python train.py --num_attention_heads=7 --qk_norm=true --schedule="wsd" --batch_tokens=32768
Each number is 500 + 25 x the weight over the matrix's rms, rounded and kept within 0 to 999. Layers, rows and columns count from 0. Numbers have three digits each.

# layer 4 MLP up, 768x224, rms 0.0627, rows 732-767, columns 112-223
504528486508508547561537521522468521506516551508511486489472451481496516508508520462521469465525515481509543498498448498452477499493474465453497513525506532510473533475517490508514489497484499500505516471543524480485472484506548519539483482506490509462488480510496504482508484517494519489527495509516511493536496482488500461504554538520
513497476523516471454511504489458454480530512509489465526467459498536473485500491533503527491493519507468489476471499495514508481515521511476535535518532521514542521523511518512480459471496502508518452501496491515464471534490471465494531518550567515491518463464501494513493495533475501490528483480494497509528494518550524505492497486433
546542506456504513456512489497531502483480488519486479485480516519481488504487517533541518449513498501468507529529512486476525494482498508530475497470496520527547487504516531535513482478469498547492558500478487541464525484494560476466507477539479502523503541478506477494489529479535502502495535501487514482508484516528525506500512511471
486531484519538485501483503480525496530489494500484500516531527492498510517513478466484499480504488485485485504483503511493494497468520439458497532529511509467486522475477476499492519560490505478453500498500516508544469528510515526504467465496469502470504503497489506502510488492511481507514467505484522504489540495534520497509499498505
518504527492506491457494511500460511526466498475513499473501534553525459525498511488489465524526492483530481508533495535491492533527460503533488540504541474483471505548485505514476513527508490472502500485516498494488492483509501511487513491516566517492474513459496452497517514560526496494488518489473475533524502481505496528422529470494
494474512480487535514499442514452415507496504472499515522521486517573544506477502510510506501486541472500515527506537495517526530481490524466500495531512510480489483530547557469483536512471504527493464492518498552456516494540527520519506489445534532510495459516469489526514491518508483470522486494502512478506479518488487502535510551494
479564492482488440539493509485510460468505553579488469509503465511471500506511450480543481464492531497541534502503504522486495492501513524501493513469491525489517502460509486518515506515494509529492517510491491524506488556515524514504518500518459501553497528499499476484565513491499525439483445502544518553480488515495543469495476522513
444543501558520525530504521495493530498471519486465462518448487505452499519509509485530490520466458515485542476543533553498552481461532534519528507509499496496466482493514470517490506481460512501516529539503499479520473524520540512474488508528473495475541518528500516484526483477461450509441451533522502513555522492542507528486513503521
496481504487482504519487496504526477474476460468531523528509493492506498503524501493438518511498480524481535471474509454463484527512512497511525506494529511501534506509446524519499502469483506479492531507489521483490488532491490483542492461500441534494477545505480516473449510514493519506522497487517482513508518530522501494500521489490
513494513481514471481568536522499507489548475541483515552477482536489452489524486448497484511519512493519503492471510484497462491498455440510482505540429487525452453452475523536548474501546509556515536500524458533505512496487473483455535535503516489489474538527541475512460479482475508453479498496500517520499504497426459460481521506475
560516503513503503465495513497493491513469542509479463521453493529459491510471453458536493494524516499498549516475537482486513497495500502461498508513494519499511501458498525497523514510534501496457499535503496486486549583518484517526493504461496473504499506501510508508474504472511524497492486461493509481519519497514497438527524524502
538519477521485500550468499568507501548506473498538509503495530487495484552512521495502481491473514471554487508478486504458468468487477518479490507509500533534509480518526499471498515474524463519470501516528489488547516489486475538513506531527488474493489518474494506527507515500494501521487524552519489481542486492467531514514520521519
523452479467503514491460458492469486519554524555504515477525494509533515488499526509469509501489496454503488486506512487506537495499490473498522519536496452514547514499528480520562508506531554448523519522527508495461503504525520489485496478483527487522504484523483516503452549495489498484489451493471498489484500543474497544500536509484
493512509486510497483491496509531513498512493503522496477521470486487467487509495500518530468466429508414474501447519474499518477515542502484490471509516556496485472502471508514544473529513516536496478500475484507496498485483546536492476505511507421493495497546503483491516535495497435543494505496515508465518477468504513541497492476553
467489471466524507473532520477512447505496470438472551488461506489456518479504502511508497496464505488509505510522522534537507503519477518538530446476514531533502519520513502480496480518486451457532460548478526506503512561524448498460484462511485512466468437477510471482505494446496553518517502490521559562470480453456492517505523474466
484497514472483507487512496478490518537506519473521481479502480475486418507501483517483474556512521522504486489544499526486513471462489476463445504498503501445527493500535492506514466505466517524461555496497512501479535500497437484482501519537520484491528497500510442483523496517515523515458486523455495487516506540493516462476503545443
468537474530515545474530498569525510498507451448480534522501496477484529478501493482508482502503451521491503527492471515494465525497503474492492508489516494523514504489517506519474509550519498503512501501483493486505492538453463494482481532516522533482493497466467553533486517489455505485494491506468543459505477450469478521473484526460
505473516480511493535551499509484516518500492492501546484494545499490496516533515468481532494510502499485494477480492472497519535493571519535517500498476506476521474530483482498501490470473541489468505474494427450498519465506483537493479507528544532506488496434505525510515476491520495509507533540493503504472485518486479498537524489469
538500495520473489480518518491506516486501564502477553506527511514533495522489539485475488515501486500506512478514508494485468532512493509473507537463489520490476472476518512459531529497530524517513491493485499522472487488499494489534477525521541498454489504508443541510470488538484566496492486512531511480473522485501499511506520456508
545474496505457503512512483496501487522467490556506531509555502472521455530510537563502515529472513541472459505492501530503535523463457512494502464526518502499519526476475574453496523485474475499493481489460454493498532510540543498527508530472460540501473501518542550470498499486486473483475483517489518499509530467515526506495520455466
511453533515505521479494518483487451487515474456488485514507497511499474478488536470496515491471472516517445493476489522467475505482469522481517491476491531501515474525534501503499499511537483543505519504475487496492482507509446509491523525509504485518506505534504566538452494488445464532478523484529499445533515516479491504500519465560
508497525504479469483511505507536499479466521494482514452524472481483472498495504509501518496516562505527516503495547561491492464525478491474494499467530507503482476518491509492546516523462524515513485517514485483510459499513513469555523506522511476489511520483504481526508500486535499499513556470473489509484471484474491480528514456488
545510519494509486482499545429505479486524534502477516543499502513513483460480503506482497509495562497511521487562508474550478516508549495501509514500525504532484469492476467513479485519488489507483539513494487506527487504475559494480527528488514512513531501493486543501511493504487547507489499555489514520511483498500522503483478500495
522571511480511451526503483542474487456511479494529526509507500527550510526475454479469489492494515478510495530472485497502467479499518553498517522527508546514481549470516501507489468458487485525512496528450507507482460463447543504481467497492530488518503526524460488523552462529502503479532471480503512539522506472513505514488540524441
552552501491533493502480493519531485511510548556484469509456461483530492493490534511500548464527466530487521507489432476537469545499507522501520518490460509526506499474489485484518524485470498491516502530526516540488491468512489485521516516474508463503547560518483531470517474442459517491457529488561547501528521540531531526533526521515
547454504498535494543518474546531475502517484478498501512526513555485465494496521535506481495481499446485465507509466463498483506529522557481508536492483476488504463470504504474490497460487515486486492536473542468439501476478515486526512461500487474511478476485513466454467508468485502488499471494503485492508495518514479535463502483485
543512507507466507533532472469565504440480522473486486481527506491487512535508462514486496484429514496522506500532502542519447522499505500515498523460470455519487511471496461494531470544502478477487470513520515532481504563540490482475541500521502528560507506462497466502519504473531484479524514493510410530509480498517487510528481494471
512449519513487476503538494512496453510465502536479456524499507501534495511456513482507533513493519485510516492511470431486493509490494498478476502509518488464524513469517518533495520502504535491464517495506476481457501498507483507493540525495495544513498427491492537463504486499520518462450514521520523481485445514484521517515528459522
506514513514520483478454509485545517501481519520524502493450497438521466506517501486472511512494497540503449480469473484505510561497524483536498504476498507504505501520465464467512523503510497469491505488467549491468510517498512502496491500523541503498478556495474509500453481475513523489465480513532525517514481473445466537489469481505
484507486529535507496509486480476495563552531517512494504503508509518510503515481513499506496541550515540490469514464548507509546519503520492495464518510493503484538454486495513460494554487489503532500504527488462475511484508499459458538545536482516482494525489512493509476497496472520464474492545486491533494524517502513506486516467502
542501478476469500540516509497469548494474540498522468461528520518487463465554547465555533450455490578489506491532558515470534456500514475484522503483492489528524529458518521534505508506489531556445487514504547440504509487443526543507437491547505492491502516493517513486512466469533526492447540480485484491552570455457455463507522492515
477513497465492546505499518487502514475525527522564538474517529480541513508458555458563458488465481487548450494509510509480463517493456521447491503530482469527465490456476508476492505510499513472482526510506485504482477538514489492460502471513478489469518539463504469525522514538509518457481512500508479471500525504542512481531481534498
502463490514509472500491522537492519490514505508487466480467548502480467496513443491524485472452519491486467516471458519495529508507538515474482520539524493470528482511467521571480478499496472455514494499508510519540457514483532469476512524525458491479475474442494492506450521494509542561523503483466483517521490483482482525485482479486
482494524480503521491499526496508501434493535504492404492501486516518533481525479496523471450496517480496539480488489506490483511459509516481486518475543473467458486520513489516502502496499440548497516490506495447494514499499501509514500503516506513509550510514513502510460525507497497504513504488476492495454504514469535541528494511487
513505532506508468489519544508491470514524501524509453530471475511530509475491512491481550510487508489537485506483466511485478468577535511522474500534456494474513484509508485479499490465478516476465496491458513486496515510525449483491466533554482499484481511523483450500560505529478480497478509438505475465484499505500468523519514533501
503475523501483457477464476543463531431522498436532510495531467495502453540505491472516547493518505528465517524500495511488509545513490466486496513468491500479521499498457525553560512471523513504509521520487541508532464526478464479547528503489497504502503514488503505515488507498464490550497504518508458456528505510507499503488486442489
# layer 4 MLP down (transposed), 768x224, rms 0.0528, rows 732-767, columns 112-223
530491520465510539477506524489498491476513471512528478518516474532543518519509465492497493491499448480509508479520549549535510520515513530522476492493498525487549467517465526522519510527499504494504509479474481494520495504486501487476484496513531468488500503508471500485506511500474508521510476468480480496475474488486477533544519470518
518491499473484513523489484517492501514489484479513516493497510487492563478496467541499537478491511487527487549531486478491487524505483510528519484500484483452470511511529489514496472510493532500495502496505531506475516531505503537476511517512490489487481494525497503496510473547466488462467518494493480533489488494526546485499518520575
502480527508495481505533521586499498503501485464480465524517523490512489521527502525482503510491533536515486533521492454494460521522530489462465514512527556500501472488509458494522501495495516474503501487493521524515538540481490495500499505473535511499539525456478466499482516510530500508474474494488481531538495478492527494490449496500
529541507515520450494531521494487524499474510463527503486516485496474530500478501494510496467498512488495496533499483528521482513509505486509500465500482516496476499538554498517461493501498466444481511509515488513484497464481543500534475513484498554506502496504476475555440525471535485467536498497529512465521527484508489529477512542523
482515500487509473502511496522527478497507495505477497500483516525505491529513515533484507513439538489481512531502459496483488549497527476486475508498539517530452478501478468485523498496508519479517480495453457538496500500518471500501498491482490503489542484479452511509528536487464479523535459456505530494482511498483536491496514521444
439512479500487529440510459507512490503487479516463505527523523507466497465492462476548558505516498438536507519491497498559496505501490506458464495507467484507544506496543514531500454493508498456509487493499504516477512521551475506471519472525480539508510512476490508520512482518480493508494459480488496477503549494450559485492506487476
473498548482499481490528459504502500516462493480447453515492488481524485468515511502470510503431464528482473435476501522533476501520443511479512504512475512504515526480508514481511475499596508481511474535456551485490511458534483511490477463533500485519509497507507484471504494509503509512496535496534526489475518495485495482471476479475
496525523463466479480529500521540488516475467479517505499556512541526516475522491531492465497540488508482485467424534534496481536516494532482487527492458525530452503528533499550509530491483523498483496493485507516505536517495479493437483515502523498478442504521485476483459480517501498514498506475569471485526491535514492462528497448496
519527483532489460541462504477509533488525544508488517508524478506482492546501512495543514447472477499497488484447496512537547497494494493502473509488516470475505495521497496490518493492481492517481517501502495503485562520502506545479485514532511486518463532530503517551510496468513484503509518559517507497484494510497457523475519498499
490523476494481503477506511500494532538463518494507514519530514519506467515489518488493470550496472520519503522498435508493548498504455532501526563445527512495526488526502472486478488482501503475506492479477480553435524498482493523502460540519454479524467495472542468517463492474511519496457474490510488499478491498516479509546461481524
492469503476514496521504509510509479483492500471507525523474496525512488517526527458516508517477483516524481524513511469492512521543501509508490503452493546508508493494501524474482523487469472487487525449492475482502457482486500480543484450426486494475478502479501546473527504520491489484514466496492449494533479481515461504525481528501
495533467506513509475515520457466464496507467485498529523502504499498502511481498501512525483503501470501551489534507484547527504510499495479508499477502491480511484459484509513491502512511525503499528494523520523545513510457488498498541467490553496482525504514511499531495484501483495495527515500488503515487490490515487476527508491526
561535527456531502462478522480491503488491500500509517505466494485490518488569500489484503513504459497490481481501473534478495515549514458503516533468511534566533499481528501505510486460517463473452500526486490478462528487520479507494509442542488518521505499502513505462477447443490480511516527473520467494500502494508462503504493472481
479498484562540510470473491506532465507549533541491524517471469489482506535486506466483467508522553549525519551532497483492532494506503490477474567500478462493483529542489515484501507506453515505451497516531461497498466510506468483532512550462483491511530511520533510434511547469510516511473530482517478521491485520511528494522526497490
505543478493482487516497469533525469495513495470498526511505508512479485502554526494518510530491465523510462518452516518466461496524513480522521504459490539545497470499463485485494535513509476495543457522467526475516521521460502491474525477524523478459461456480495526453561466570508493437508504528514468535531490496510506501523480489528
496504441483504508525508495501543455500522508517488507516534522531578478535471517474524478536489450477516482447499473444530520518500509501516479506503520529512478462459501540476478516493517526515525526534500459521496526537470555490526467484506503504466494511489551525487480519471510487527537505487485506486449508500531476515477513484470
540490487506519534503493506513524490517517542523519488501482500497515494479520518477502538546543498509491481493496486522460488483525504485461539488495465506505479479522488484500509497480495504473484460490503530537506540513532481468499512509542498553497421502471498486542527495474511483505495475475487481476525517526469534495523503503526
536508495479452497539478499479489474546477460501474478489494484470556481490457488457520498503482516458475493511497494517538498484526483523504476539525495551509474524499479522484530494518514465524548493531517496460482513503500524449501481475518476482525513486536501466520483529490510505496480541525482528519470525502527485462453553521480
489469483527507515533547442493482548510543482504501479499479506506481537538478521527525514528465488493515474526498506514522533532559469505520519504532481455510512491527485495505493528499485474492527507515498515519527484519511536568506506510492512502526551486511495502529497522550507552505523494523491538471502485503526514511526502515483
494505542485523493456498541448553505509463497452506503464500488524491550483493536494531474462463534515533505531485535501499475504524527496492482486486453520533481491471518470501456479517511471542482460564502508495503476505462491515543483458538478541497499516483488475493561497545474490505477472507502516530453520533490454508506443547510
507466494472488570486506517487480542502490484507540516514499510513514501516520440464528507519504527460533518494483527484462568501509502482534493441502503469484474481525511465499513478513496501512466505498512500516524510458474496529551495500547493484522512526459496501509529510531504491485493480526523497506505474544442492514504464494510
507511534504516549535511491499486482446482480520474477505504463501458496506498523497451507463530472463507509483547516520525532506514528538472542518535516474498501496497525545473488527484512486507525497519515471494452536503501538508495473440532510462464484490500488520496453515564514472509489484488511522510501479496497490519489506493486
466482452508506470510493460484537512528511484505479507535519491486501491480531494461533515520539480517516521485501482508490476557491490469511505482500528447508521502436494455492531490506526497516499465509453553487482487482520477481539476501531500490530495515518491504493526525490481496465492508517511527491545526459476536501492502472518
478480494506517518513491570486537433446463475514516500546482489560512468486484523503501455552490580520499492499522442450532526475544496544514498529474466504509509454523502526507508458491513462508525496548470496505474528484490513490517479495514509544486505484505507488525511483474530487560460474497495473541481581483526483496447456483528
496488474507519483483454459504472472473467511504542508448501471480543506513481467496471510490511519463446510505487487510509486483526499534513502535467505476460504532511508490460496485490483517480472447489481492500520471491511493496452544470496523501476508527497517424479465526488478470545546493523474516491529437462493483486492525499465
448483500503513542495488511505497487537525488546482506517500483502471492500519537510525467544466489478509529503516473530518516509497476483523547543470489469467495501493482468482495524478504502472498485560507495484508530478490506493496501510479540470479510452506516494522491515489516497483508502498522500514483496472489495453521488513572
496518461504517458501501520528473483470483472527547493513510495492564534496510464524493451446510473497486497488528485510495515515521527482554518481474530524466503450444504514536515516481495509498515507524484504491511487490486486498546528510485513465514492462492507519504506513504538528482492497488470526512458492501506471507499491482467
486484509474507496463524510506480506549480489447509505528501522489499507493477479508518478523535489511449489462480503497519514521459534466503481516447465519513535507466499522541498457503458465456433500499471526511475503472470499488486474503546517511490474555482491512514503470483458479467489468504491467490541513504452519494522502530492
486484482517449472506534530484524502500491474499502489469514505500494486455519507461523466488440511522487507499541523513488545509505498471479506493505486476499505500507453487521503539534504531470452512488531515482482474493500496497509501484535497501524474503529494470513452505518528465487440511503452515534456509506503530520494515481504
467507454537465493506495509491513547484520474486480504492547490461533506532491483504528488489520514500514477484506506535484498467525468517499489487478489519505472468493508500555485550541487527469536478476526533496530506509507544504483516435491552459497450487511485451457466524489530499499479532521493491499503511517548515485514502548502
512494515464534498514544516523476531538502518518515484526514496521509485517516507487535496495481520509518525524522519463474501504520495524517520478480505516515540509479453559528514503483478524570483481504520499510518501503481505511513489496529521486496513486467511530506520513472498494528476522480503490507493541515481507514504522525515
467491450531524464485497514488535510522533487523512487512500526504540504477523510503538516547438510490473499524486480503481514492504504514510525516504507499482477479560490555537493510473486501468448488502524470524498520474505534494480491492515532534508477483528467490490459542511510530541535456503507503489514514494514476497526548512470
489487477470473517466461506506526557508515521489503473547518517512485537483470493534478545492507503477455479517483490541548527524496496477512408496493517530528509500498458505500502513494470509453477482492470554489462495519510514469528497542486488529489504477545472520525528454488462476502536462569481487494490481482499534454475473501478
481510506516540506495510482455485537484527536502468494477493512492516531491513473488493543521555466504484508524509513510512472488484478497534521480519492469568513506483479504526484503531468510498476483479474466474525483522453484513546500489548476520503502533549509497532471479524539528487500512476502493511567447523529527523516481453505
456502523509523506495522482512469423492544477496509494487486469479486503491511513478536460471502481530495488449513487526497476434513476506483538500505533517488476527417478546515466501474512521532498500495483501547536470494521501503493501489506516440519553474477515498495499500521487476498529477518500559452501510506489511455505487492493
488488495526482491502484537484504516547508501479532486467537536527495469513554514460504480480470521488516477510522512463519522508519511521505491503514458475473493512483540460525512482497482473448509531514474491521491504513474504489522493521462488481511519447501502510490477522537494523498491513468508487546545466484465533454497459510542
# layer 4 MLP gate, 768x224, rms 0.0642, rows 733-767, columns 112-223
507477492499522448477538521526506495491495458467488479485464489489502475505496504496517480512513506530515509521469509522493470498476452468481486517458473494450475460507456458470476549502472484517484463442474481497506507511501485540518441478540539501468514469539489465508444494549489494467522511510529510498526503499497459526486477508500
515484521482498528530491533535479490493505508486500495495515491499456509501503500529513493479473478509466515519476504490446508488482534508518467498509487463518418501527507504503512524498558533521508495524498538481470460532503512483527487505512546556480492519501478545501507520480525516507479500536497497507500508500476475527518532486517
537478488460505507500481468485528533502483529505550482548518443502429494478503488489572507476466472501508484515512522474499493535514522474456491505496507486520515513500517471489507511506483519508501467504475488514504513499518529525512522505500475500506475514491479479490462549471478510502466526484519508486498541496459508522518510506533
510510480486469488511533505565533490493472496474478493480495497522496558452473496523502494462480483524510496526496423450526481526481549503505502514488475501527505533486471482408493472478542520519495474467447465492474484486489474476490478525471541491494475500516496497476500494515496478518516504530479484492492508503550503531500480510510
504519467462508470521548498496487490509464537450499459507520490491494515521492480463531488504509487479537511517481477490502508504525445498495477496539477496517531511486465453485531467469480500503518518524484503494501530522537460517501482505554466481535492492498498521497505482483480511487478534523454504530499439475488534500515518469528
460495475503518473487482504486496497506500472533507491489499482494468473500497492439534499457501543539516515534495483536512468450503492527514515469473523522516517492492508470522487472463534464545506517503550517508534474519511510510518514473495477533525459486484513525578521544501537537441474520442486459522475507485461503505516518476544
526478478497528521533515512521499539480476502519522491507483502504554476451492526508464473503502502499476500468491465516516443477463553518557445524481474493532480494516518474497520533537547484514507492496513517496463518477482506478497489499507532477500537503501494478471513493514539509497510494462503494548477536496487484512507487551498
522522477488468523497500486488515504512521507545511482508466479492509525477534499503558544465486519492529468502506440506523518475492494511483496491493457487516446533513534496486505475477496498485524480484516469496539473514515508507562512541487495485519486486531482471511547500490475490504472460463535480491486526520453495483563510491494
516548468529479493511500466506541485488501503552510510472494486527495483481549489474482482494488493491501491523493458516535507535513473537483469518551501463500463498501485471505489503515533527531471519493468462453518522468475475481501493521513493497501541528502473489477475520465474479542531493499542560520506528495452468492548504487464
505526509497509520489496493531553476490504495515514508498489466509513513515495497453480490491461490516491507472529522481487512505481489445469475542532476520505500501494491511550487493495517532520511467514445499504497472545481494461466516477514485483499482472488495507517488510518501513485529520444488509495480527488481501498501526481477
528501490480491475490501546515523519505494509480510521506497489527493507532505547471483492468435473533493461505514490478467506509505527490516431513497483507469507505472482529498520494480504500503453441468477518519512458514462528490479539510495499492489517529529466550514502511535543493496521534495543470515515482496478489531538488459494
506501523487505497479508547493493491469559529525480527469569469509493507473478493501510522531482515530524505515495503492515489479499488521508500545537499481500472473492517500533489498490511523447505515472509508517498462508498506528506495494521479476504478509484482529501511520489478505497475519463498480517470516460500477551481554462551
497521479491545481538505494549486510476478483463553503510565508508516488503496526472497496530512526473493541478490497497499457515460507499504479500493503485490513503484481479506513494470525500515461501484489549513510496431542471487477483434501527531504466493505497522517564493464482468496506527487534490521475516469505500518534484508537
531476486523503492531483505492519504493523551577517481513510475506534515499501532490519529478490449480498478533456499524460446518514514530468510549492462489499470539512470455454491516493524514525522470506522457494508492495513453495546479477484478519521519493537473494498516476475517521450457522474528495457504544488502521526488495529505
534517514529570492479473479474469524501513506518477497476514451515469540494530509504490517508517495482537493531484515483477493514508544482488502469477444523453511502511528480468508499469537525524521505507462472521472496492514554511507484493469454499484478486512476471502496514560473478468490493495510489494523494502490528532486511517472
490512479508469519478478522460527527510497486497491503497523510535496546468527485501489487516524526480477522495490527469499494504507505491503503454530483419475498482535518466496519528481505513491516485496489500530491481482511507514475513483508498521522494519474483488533506496459491495519529509511474456481530463503487482474506523484452
497530496483518464533544492492445485489512475486477500518495514501448512508517510508517506537472557455498508539466498482521525521427537519490473517524534501491460500484496469506507478479518535462474490509487473480501459513503529511521525511504475478521508508462487486490502471495530480490527528512501504483481509521517457479509470546509
518496521488556483490509515500503506473487498528496519501478506456455527462488526497541482504539490510496545527508450470506512509515515487455467477518489481521467512535498480510454490491470508467436524500508513507535480525546498542495515486458517547524505504486490462513496490485500484527458476487500435524481511503543494478480525528489
509519497470457465476446548520511505459470540503527493482544502513489455429506476515501468499502531509491533514484553520472473511485517448480499533483504513477504495488507435533500531535502515557494502471496522448474499525498492460468490470555511504535496492482486487518505493481464509472503468476528559516553503492493523559519517483480
520520489485511478498509506528502498500504535483509490546519518482495496481544534499520541502491522507499508492455504505514484539484508504517462509529498522528471562487505494522522560518480465475470506494489514476518491525535476468497479495496488476496500551457472518503530488523478497463488529478478476504489491511525522521504519468490
522518506487467474469492462525507507477522526556546474498522509478543457483495540519527497514505478465501493489487472514502488489493534519520483498529481503483507522458493478467463552460506535476506505491499486488493491527538524462473502535486481488461495488518495526510475484510502549508480468486506504488479532503533517509484509503482
522546478503519457547480528508493521515494526520498492523530446487503470495516530501527448504524545551478487519497522543506475457500505523482496522534464520501483513490494471520534486474520478570494479495493524497489514523513511497535449533505449509508469459468485486542472484468535473467506454468521507484530513518496454475501493544531
482527506518501506498482503477556516535471537512493488493521488480519472525516457550494504463458471529483516492533466498474467489475488537484506494522439472511496481516513499499484484443517528482498513515472488523519527533493487461456483524480451453508528536548516474468462521483538484468493509517510538450537523510528474514527503538493
506521482569492466437524531516501471493513485450550512487497494524500495502496487475454499495541509519497511564474496497484501480480511528501491530491508488532472515483459520507533501513509531508485468535492490541498506495494438453464499551508490498497501468527485529483496479522498481538505550496503505512502478499510506502497536482463
484475492502493499494510473512501524490485511523482485503494533521503521480507502464558570508496499529469482503508520515449499501493464518523467500554490475472514514489493475520494519507542501517543483490464518465545520498515470505457483472506499480466512501521477557511494544471467514469470429469505504507500557498467547511494478464458
479515481470537514507507455518529505480475548483490495444485505480488506481492557503551459523446505497472501492490538506488514507443480496488476458540487500466506480514513474499485521530526511523495520509484481539528480519489493516479504548485496524517489512512566534476549493487530481464483559489524514515482515524475492482486551495500
495483494489481491538508522541495471487488499527462489508519535534472515508498491473471509533495531521521468526434454497504458513483441520506482524533514500464517482479500488511540475503535503486515483468540539496484517490542504523498508460542534529544530471486511538484511501530490501500499499485482483446473475481509529514536557526550
522480509445542473493525492512512508483516484481496518496536531526503517468465521535505491482489492531509531531447529540454493517507489508525479534529529463499490566540508514493491519508499515514513481499493494527475491492467465540537502490498503528502503508488533532507487505497497496484500526511485476539474488515511500490500479474541
510494482492534440483526526456524522477469551466515549491488518528508496424490508484507497501495499493494539491521535522503490513449537491547482464521483510472481481538478465547545479475493510524502481468530488491467462472493476518471497501491480493470493510486519461476507498527455478505483517449477520508519479482531490482543529492475
517449499470509478501547489557478483554524501541496466506560520526461435467522540487477528493474523571528505502525492459503482470465498481471483557486477486510508526476459492563493547502470536523440470532496496455518497482495501507512499495540510482445486501476514550473533484463522482494441547466490462510486528468494491509498546469526
535481471444518484467460492476453510533491477504444488511517460512474455475544451474461501504421500510500463511544512514498474496467527514486494554556495481525533537503539485486484522534556487560485486483483513496534518527482510523529511511471486481494496511509537496575478466479494442497496467481480548510555506470517460508479504496527
475512518495472469493486478535528517462481524527534499537511469474519497475518504498515512515469465485441527533453533503550503514500531529491511450496492485492441504544490407495502521484508494506497483503511510467509515510529462500538515478487501488488514522482451491485506483519491477451482479536532517478516506533488485562538500513507
498490491472498483503482489523501514497516482490535470478531551526517511482536470528488535533490502495498497505500488523518472460477490525518482523548484506496516507480479513494504507475505511502529501464480516513481517505559507516540542503513517489525476511502513499503502482537512496450537499514471535482510521501540489507529505482529
485520469475552453466503515508499512472482525544480506522503476479484488453505511482498484493471494569497500484500507469491507491491524500451456488505522482474458497524479527539525497498540465505489470485444548499460495471487491485526473509478458530470474501518465494496510506505510475463510444516463499475477496498552536480522497500482
456510478530519529518483450509478522475543525531497485477493518528467495507491483525505509489497496493537552535475461511498483467501543480484482486491517423494444500525498494528490496492469504499521502518519507490506510494496504491504438532536536532469477481483497511521524498495523520497507466471486533514506547460483477527529497514527